Each number is 128 + 32 x the weight over its row's rms, rounded and kept within 0 to 255. Layers, rows and columns count from 0. Numbers have three digits each. The size before them is the row's rms in percent of the matrix's.

# layer 4 MLP up, 1024x256, rms 0.0494, rows 925-974, columns 192-255
094:203133080111144138081132157131139148137175135170171104147146164190149102155134139105138093121082160165153141162128129078172133135213171146150172095148134070159118171185148145060128082110138080
098:097069120153138128163151113118146115128165134122055096171137121197131085106107153140129139090111075122089151127118134133101130129133117123083070119110125139085187136150110163158136175118104107
095:176159112131094067126143168130167142126142130136182138155142129096129154111097161141143126064132116205121197142103117097116106103117116097194126063175117134074134134173194148082134129181132099
102:105106125118160157129167152106170131140124168100126124115148161187103119080119193084098094071152071041103131176169091118082144105130136112162131125123121132082107134152088090098117140173123163
111:098138106099145140063075171093169095101154132162121106109153105158117173116150218136131063140055099113137060106112143092171124145096148092138119186109117115138144083155101119101172122124080141
105:164133122175117134137172104176095139098156124111102161131169119083108085116145192059163095111126143158134112126127141124097139119088152092170164128121166042130141065114155138090135176156132158
093:104087159157109069126134140127188092129076155140176108130155056128182106090172063115097097131156113099173061052133125163138129092164100103118133176159133185114066097120091081141151136156089153
104:115108102063164086199034109129118095169119125102180115145164123129189163103123146204090120137094127124101106147121104117141137081126145104097132186141104089084086132154105121139128076142083148
095:116112125098130046130150096123151113108119167152118154117156119089160143183113160098105099145128199112125122116146174123138190083106135129118124143148076122136147132035140153090119110144177141
092:155078099113106116135161082072105116112158124112112083137056144110159185098108057169114096099130146107131130125171108177089148093160138110116125143122124097216155140166123130120138102116114100
107:108114117109116121143189099086148127140173089161091105170044113110176146189147091122073106124154102096111169080094071163108094094127160116107100156129093146119155137152124079130178173129135119
100:134183127050078094119159162169163116142167116115184099105153167149101125143091129125118122092149104134147087119058122088166067154095209115158146097134180172164171133123157126132146139148110167
091:179125126083182124109129079070119092143154096150123161153108078105163133105105119084171071097113114132182119091094098115114092107118127139142134150090171105194098147097107105146148151158175174
099:121156035058099119159125090160090104171106142115111127142118134094134143092200114048153176141091092089135131151095135090151058088099130134150116103135154142192123111115118158110114145155151113
101:109121121151094140092120124123134089164117163096151121112056139166142164115081104099065106147132171146113140134076137126097079154116139081150112124143064054152121179136093097115104087136068109
102:200115152064107180161158097173136089100155054134099096104151200108129120104069163100119117107140138055143123136155196118117091099118126116127139074106178164140110120147114101159123138141085135
103:187113152074129097105127146075102078105156139138118135094063158168117159095068126145090112152122062161182167141112134114157191190143096149126155058129154113105146182128129128113126163119082125
096:112144105152124130082056128160089123197127124168080164111166125079138126119078117131101153127089178122114142069126094105093111127108113189132161114158070078211167127144154128185108155074151097
103:133122140144105174149088161154077162155111134116172145133137080090094152116150146184153092192092127094167120118157185098099173194096133078110151139110141105141099112076139115121155110095148111
099:106096069164160159106156170120152114123068166123126112130129103122102091130162184161088164089168139131087105116139151125067108126106127092101141133116198138116122072112063139099123139121077181
100:134105106137119093181085100098172131074090110146029095177072133136151147112162153090144116113181074135158114075139136106121115153150149129122169144091130153068140188152128135067123125138143181
110:103087167107090071172135109137132159093172150168165149084109136092070167118132091086140218153124123094107115133091148115098078155126097114124118107087067140071100111073118163078105139131131081
100:135142175109125125148168099116165103126140157118176140110156109132094140125094170106188159100119141119148197131152080142112122136130099209110147066133115140154141145130137135084124110128102184
098:081121064125157085166118110170155127108130176067169119141166135086151148104130070116185092120106092157158123170111099058132118063124082129121104114101150138157145121133104110123095132165123130
093:144147157102136155089129126115136150180072149131169157090114087110129058206144163135098124159144154134088125140130113099124123163185162135149119071115107079123112132071115103126116191134163103
104:158155106109150122125113150091200151137128149162128125106162133169131163083118057121119098146136133173115169156125128120168129099135122167109102176129178170143170147172084141097126117100138196
094:144132157109183112126156143108118156172127130088129112158130151123210126106123144080159081127107105070124099208132139110111175138099127086143179092110147128091128089123121170133128099114113106
103:110153149109124140154129173116124144161145115105111151176123125112131089170116104036136116153140149134137179105104138153093113086089094115116184129128101141096159143112113119047161142156153142
098:127166164195167179102089110125120081106099143116098202138166154158136160131082133115122101153090152131093228158164158063133140151100123199112136141162069182085173108144142132115144113126070109
091:117133094189168092068122185115111081186077130205141144141126154149122140143121098096117153107095079093165158094166146147161135104125129177128118145099166045128160133080115131121151075139181129
094:136208123138098121132143174126108206118159156073149154124137125123141121160136161120136084169106150144136107107149129109136087110070150091169105148125141152169072097074140099138155135135132115
103:160104106135179143138169100091087168108057125168087168144178122145170142077139173108146127154067111128134140124134132118160088168141124156116112131119178198165103141157142136138121134152122133
097:077123142229075090085096085115099082078155143069115128133148161090130130134133132180138129101107137072150136179116179092101146170140128080141087085082154066168139144171097161148084101140218100
106:142192158116151135082163143100213123110146127111151147112128115130155153107129162156155123125136119101122081156077111151107143128146178097106059149121170171112097127188140124108119152103138096
103:126090094133071123169154120075131166103124084189090123168084110125124102150099206084106166109107098143104144133116162073160111187191177146103125120144129052135120087118170093112127097105153154
095:106099074145083094182116067188151131182089098122060081107141155134078127129045139135158152176151155106069153161219133129164153132115126114035178153080138135121110101163108085148104102136100079
088:114139118153114099111113153095117111124135103190101147166163090149204199151155109146094156081098127160178120117172080115121145073176158138104163108182087103118114118142110125179156135132150134
103:123156141136101116166088098152144142125101164082163129182059094143149118159107115111188130145087166154109147119149128140091092077119159131133101104068159069173174118107172185065119087101098108
095:072055128072125127079169125131152108177114155095131139113160107118096117109151174155157052129110143069097109161133131138090168071132134065114076113089101121129123127122146074162120119158134151
097:107146149148147148111139130076102073126082114092093102085207167121132113110170130090084166153105135075174098138166113097187118115112123159099155128120072117113134118089109083141126116064189120
101:119079122131146150125115150188132139090122098148161176115116115131094138189126138151109113130130122174165127124191137160106098171096094153173090107132137086212094127166120129073106134104172104
096:162066046140124110177111074103084099144142137201098107149112150132146074097114117150086083127156112115164076114136100124126075100105141135181148143104148139140107122188164100091130116094119092
100:122123120075095142126107193148132103135115152082080099098099116123127124179153072143114129116086181138095115175136125181133130135136135115152136129218114093134101102144133151144168090112166090
093:161114086116139125088099097152114105138085132103098132176119160119121114147182150108062132077130133119134143152120103102156129134189106127166120173128140157088106114113136113179119147153139128
107:158149144171130187134185093126165149128145147130060070184146105115064148121107116120131121093110134144147130146162092128109140109147142096114181159164155116158089149153152097174131130109084095
096:131122163119148062120110088130130143106136126050093117112160135154115122138163154081113149074105133121134197121180133116159126080087073175113114125103171101086096109060124144108189120101075096
101:098071170036167100098138110066141131114079107190070078120121166164136218139084129129066158120172138107120090108177117093158154127133103121079139184083113112106111169105102126149134153093129113
093:127193181093161145109101157137154143169153167232137110066175089168118119123176097146106133094127112074123104060116105085109139181143160129109137109133105064125119070139130124155158189159081106
096:159103134089052122139108104150095101127111136127177126073146139133096112105112091095103141138172109155093173107138166127114152130126154133149116105097141150032123111101149114123141103163186101
098:161149115172206138117119071191115100127131112154165148122144105159080185107094164119164139120098136117114138148135149138159115063154169097138086140155160142116150098106122110152090090161123119
# layer 4 MLP down (transposed), 1024x256, rms 0.0493, rows 925-974, columns 192-255
093:030144159151118085111134096120136117137081105126121157080156090049093110101111099164182140105145147074134161121141074159086123155073140088102122172153121136150172104046120137197156115099110187
089:168181129083132160118138191101125206165094139109077182147149124127152103145183140145127101151092105162120131101164208103169119138109100178144087137190171102112115127153108153185103092138143141
107:111112099172117117111059113119185141125139177180157115095150095163112171186103084075140122113126139123198148150123185145082151167168083163123103147097118110102124152085076155109156097181114178
090:123063097121148096094097109188144181105111089110170145145106087129210166131138091092116197179096146169136097088112165141179150116151087120121151060111131105141140108092141174139141085072140120
112:118100137142106122060117186167164107098092143138133083105118062138116106118111071129189138174143091098156170102158077113138145127065096112125210173130107110116176154104111145100162038113167104
102:119146124097155084116095110164137164151138115153177079082090071131099079073160139153107127209121130098132204138142142101146106142076120145094125088149139185124165052113050172168161080082111129
095:071186155154094114183136155147099133128127122113144123125140083087136090136043145123121118068154121139143154128087197155086165123159131078149186079144111063136156089188160180080106133129140105
097:150099198112049098100162103143157149107117146110095160063137113158052092094106092103173161135202126098137160141147158146093161159085157136142109172137164135108089155088089147102105146178171122
103:112069154153145181094130142155170159152150120100107124119109119160071117100112150109125146113151080103146121112086144173122095165113132143162165092108173104150128129205115116140117100102145141
083:153125106108164128157135184205125141183151104178085178077163105151085083115138115094121123106076098145103136197135141088169112179133099113220134126112116153117141150123109077140143143090112197
100:104167142130144139150101118208107175081113180093151121134119094166044114117125109106167166160109120096170163140122124112128135199147074188087154120120122080108092160083156154133084116161155093
103:159159163147107129166137136084117127101121137126133086125094100077190111093095122124186122110165139130101186092146117132064132071151098130149130182081110156108143104153147136115139086129111144
106:137128147092167138118155170137137099158112142151124146184137212115110081117166082115135142086113128071150137208109106134117154122122119117093111112073122081108176141175089105099154117134116176
098:117140174148149172107146139188105153176091102139159130094167089128107102133113167135125184109169130164094152075109137120109143132126144117147187145197150128101130120145127123164101116160129143
103:149111111168093132151123112132101120106135109161181122139116117112152125158199167124102121119107162160152124174224097141107080129127136161153108093177139168196152183130061106184146165143147144
098:075063102147167097178118137066157076127097176127176199152125102160053109123192091080112133113107103194140072103090142126102095162147101145100133133148147102102134181098120116158150114107153182
091:092163104174111157118146111139147165110127106102155194127126046119138129150157100108112168061168140113151095102118175119110085122107164142105123108119125114160109123081132169106128079099155151
094:157144134105158134181140076071180135102119093063176108145103187144135115151076153068083115116195116113067125181074128114178101133105132125139133158096136157062118131133114134121131060168139163
103:088093132114146136110106116144148096205162104105092101115070145115107091143096088114156084139099126102127132119122153142142112158137161141111118172130155151177177118102151115208122074129174142
098:142139121129086146143158134149106131139143121121157166110195138141158133128153092124124127149085106164143147118102116087107142097084106135128151122114076115169163143119147112156146125142072115
102:081132145078152205106151129099082132135055112118201105158125132145115145168083116147124094126093127105119111126136166135111143141132138210125147056093122095141168082085074135157147124113116113
101:161130128146137163161132046142095116092083168111133104079110114185116086135167104150069113087159081123148140153174119141122133144167099111141099088114147159076105215175101110107184118175140171
095:159132140137117148144241152095134137178085122150066104185114077087112106081116085132107147142181150109156093093048130037125080104116170052143160131115165104119118113161126154146096137186147096
098:106120137074160158070148174067143099122123125129077166113157105161113118148114171092121119113211171137123121165098137126078142095127052122110103105143175148175114101134094089091171116132169131
099:172073107145113145134154112110112107059146199117135119169148122102103096090122095182136130174061115090109148100049112162102069086125105106069124091151086136143197134173177164143137104118151199
099:180114071139138081129071076121090114128173150168159160157138136107097138150059143152128155125156132142136128067136152125098124120130127045180121123117096117134108131138146085135116140170115115
096:118105088035042141144161092090155075114079104138141116099134152123178130138084185146165073147138120132124135087117118093159079140148110152133122121097119131163099136144068110130150148159182092
102:119145153174128145150099113121117101192144145165113122104094116136081135089139194125127136139118215049112102162113151180076154146190075205008166144179069109113114090160163139135126108107164112
094:110133104100123092143132154073096175132151099120160174129128133094135096096139109115128161147114141127162057136118093141131152092210093136199099217094148132132125150121143144168134171172138138
087:168126133120111128169120050189152165114194122084132131090137131076175100127165117149180116123101163141121165144122121095108058186153197148180116109141131213116073084092113103136096174169113213
099:147088117129104114136093099149137051127124154081087150158114096123123145076174093090123205176101131123107108123144161174089106086167157134173122090129191098076173162164133176083049087114122132
093:120086104113116099099043075139157115101138112106153128153130187130138138154106090158077085142119159107121167101142132159107148162109097093104078154146080125127192113158121152129159147098139108
100:145061092166095177176108150133141117186150119190122156133126124124143119144123079153145118105113088200097103078093103116149126159109121122107164196123085183125143106125161078068126138088151122
105:116128122185130116097132087125084102120201154091139152108111131098096109104186136119136090114094093113106167118090139117163065062149119149203149099100134142111114147141118143182138147167129091
102:066107102129173151116102114128149123137134131125203108083161151124150127128085133188082069156172130176152135191141135165134107104094096104090129152134187146093138145170159096190180111110131123
096:154134101158151136153103164051061134067132171151179148117106138086142182161177170144108054159106173095154101205084131128107123132158137143181127175087124123118094140085153149145150100109106188
084:159123126099103148159121121096149102148152136076147137081165121122116065124146139122187054164145129122104180127122200117083094125140068173206082104128198186111146124114157121091134145139176139
099:081088146132047137126135100149170075076172093092088113083164180113136064121178129118070165119191097118183113132128066076175178134136145118102191140147140159115120162167154120105101096180158099
101:085104136067137109168128146148129086138113133153187157142091129176142126180160133099133135091209146156083073125112088145192158099150076097088114099157175128088155106128116096105075168100174143
098:149097086114139149222121161103115107142114087112128136182101147090142153159126121143097126076056111106088113106105138152062089092070102104162146110088107113078132136123117107117143132148152109
098:126163182139132060129080135093157080116121079053077099137143172141137088095113121118126134111152134048086112143125149140170114096191170128154116113152181147127103104099085094137164185114126121
092:098162121137069199085164154167170194098099102076118187123158129138124143080117152087190131200101156103076126126103167073152181099122109094100146118135085134116128176100098124175145195172121139
106:129167162128188132130157168095130133080115087086124084107196142130158120169134125122073142103134155138153061192169182109100111133124085161140142147122119150138130110099143126091162135216117105
094:136141176110151165128111098150114109110129221164147174164115107141130118123185124145123169147130155076209202067141129101106141034128153118112119137143146082094116146179118119152132097085096080
099:070124162146121142140106146107073142163080124121170153051126102140127180139132158149119114114116175105131123114060132142131085136150107107150093114128122088113109090131144151085162147137157155
101:113137114111205168159144145078147124096111123181100117143125114190085166099141093131141108136127138104119095137191102137100135121095149116091115092059124135186107121185130112126117071091170111
091:081139151106077115080104161140124111140142152132116175162087106163114131069179181101099199157134101082108145119140173149150161124191124145084117144209106115139145149084191184167084041104058095
109:139116117128161159078171153100122094089127089147156116222137123153123126107104064123181105035115184129153099176143152130189142126093118152112138180133119155096118083141161123102130194151165122
103:138159124151188107104134091121129140129117088152180156160127170091164135134092197115118102161150099113071139113131118056160140133138145142123134153126160101099116128120097146177170181122057129
098:139121109097148111150120179043070124161092099121065129113147126144158136062061086130143150152200092141116114053153184135158113167187120154139087155121141162115119090175135148139157122122164196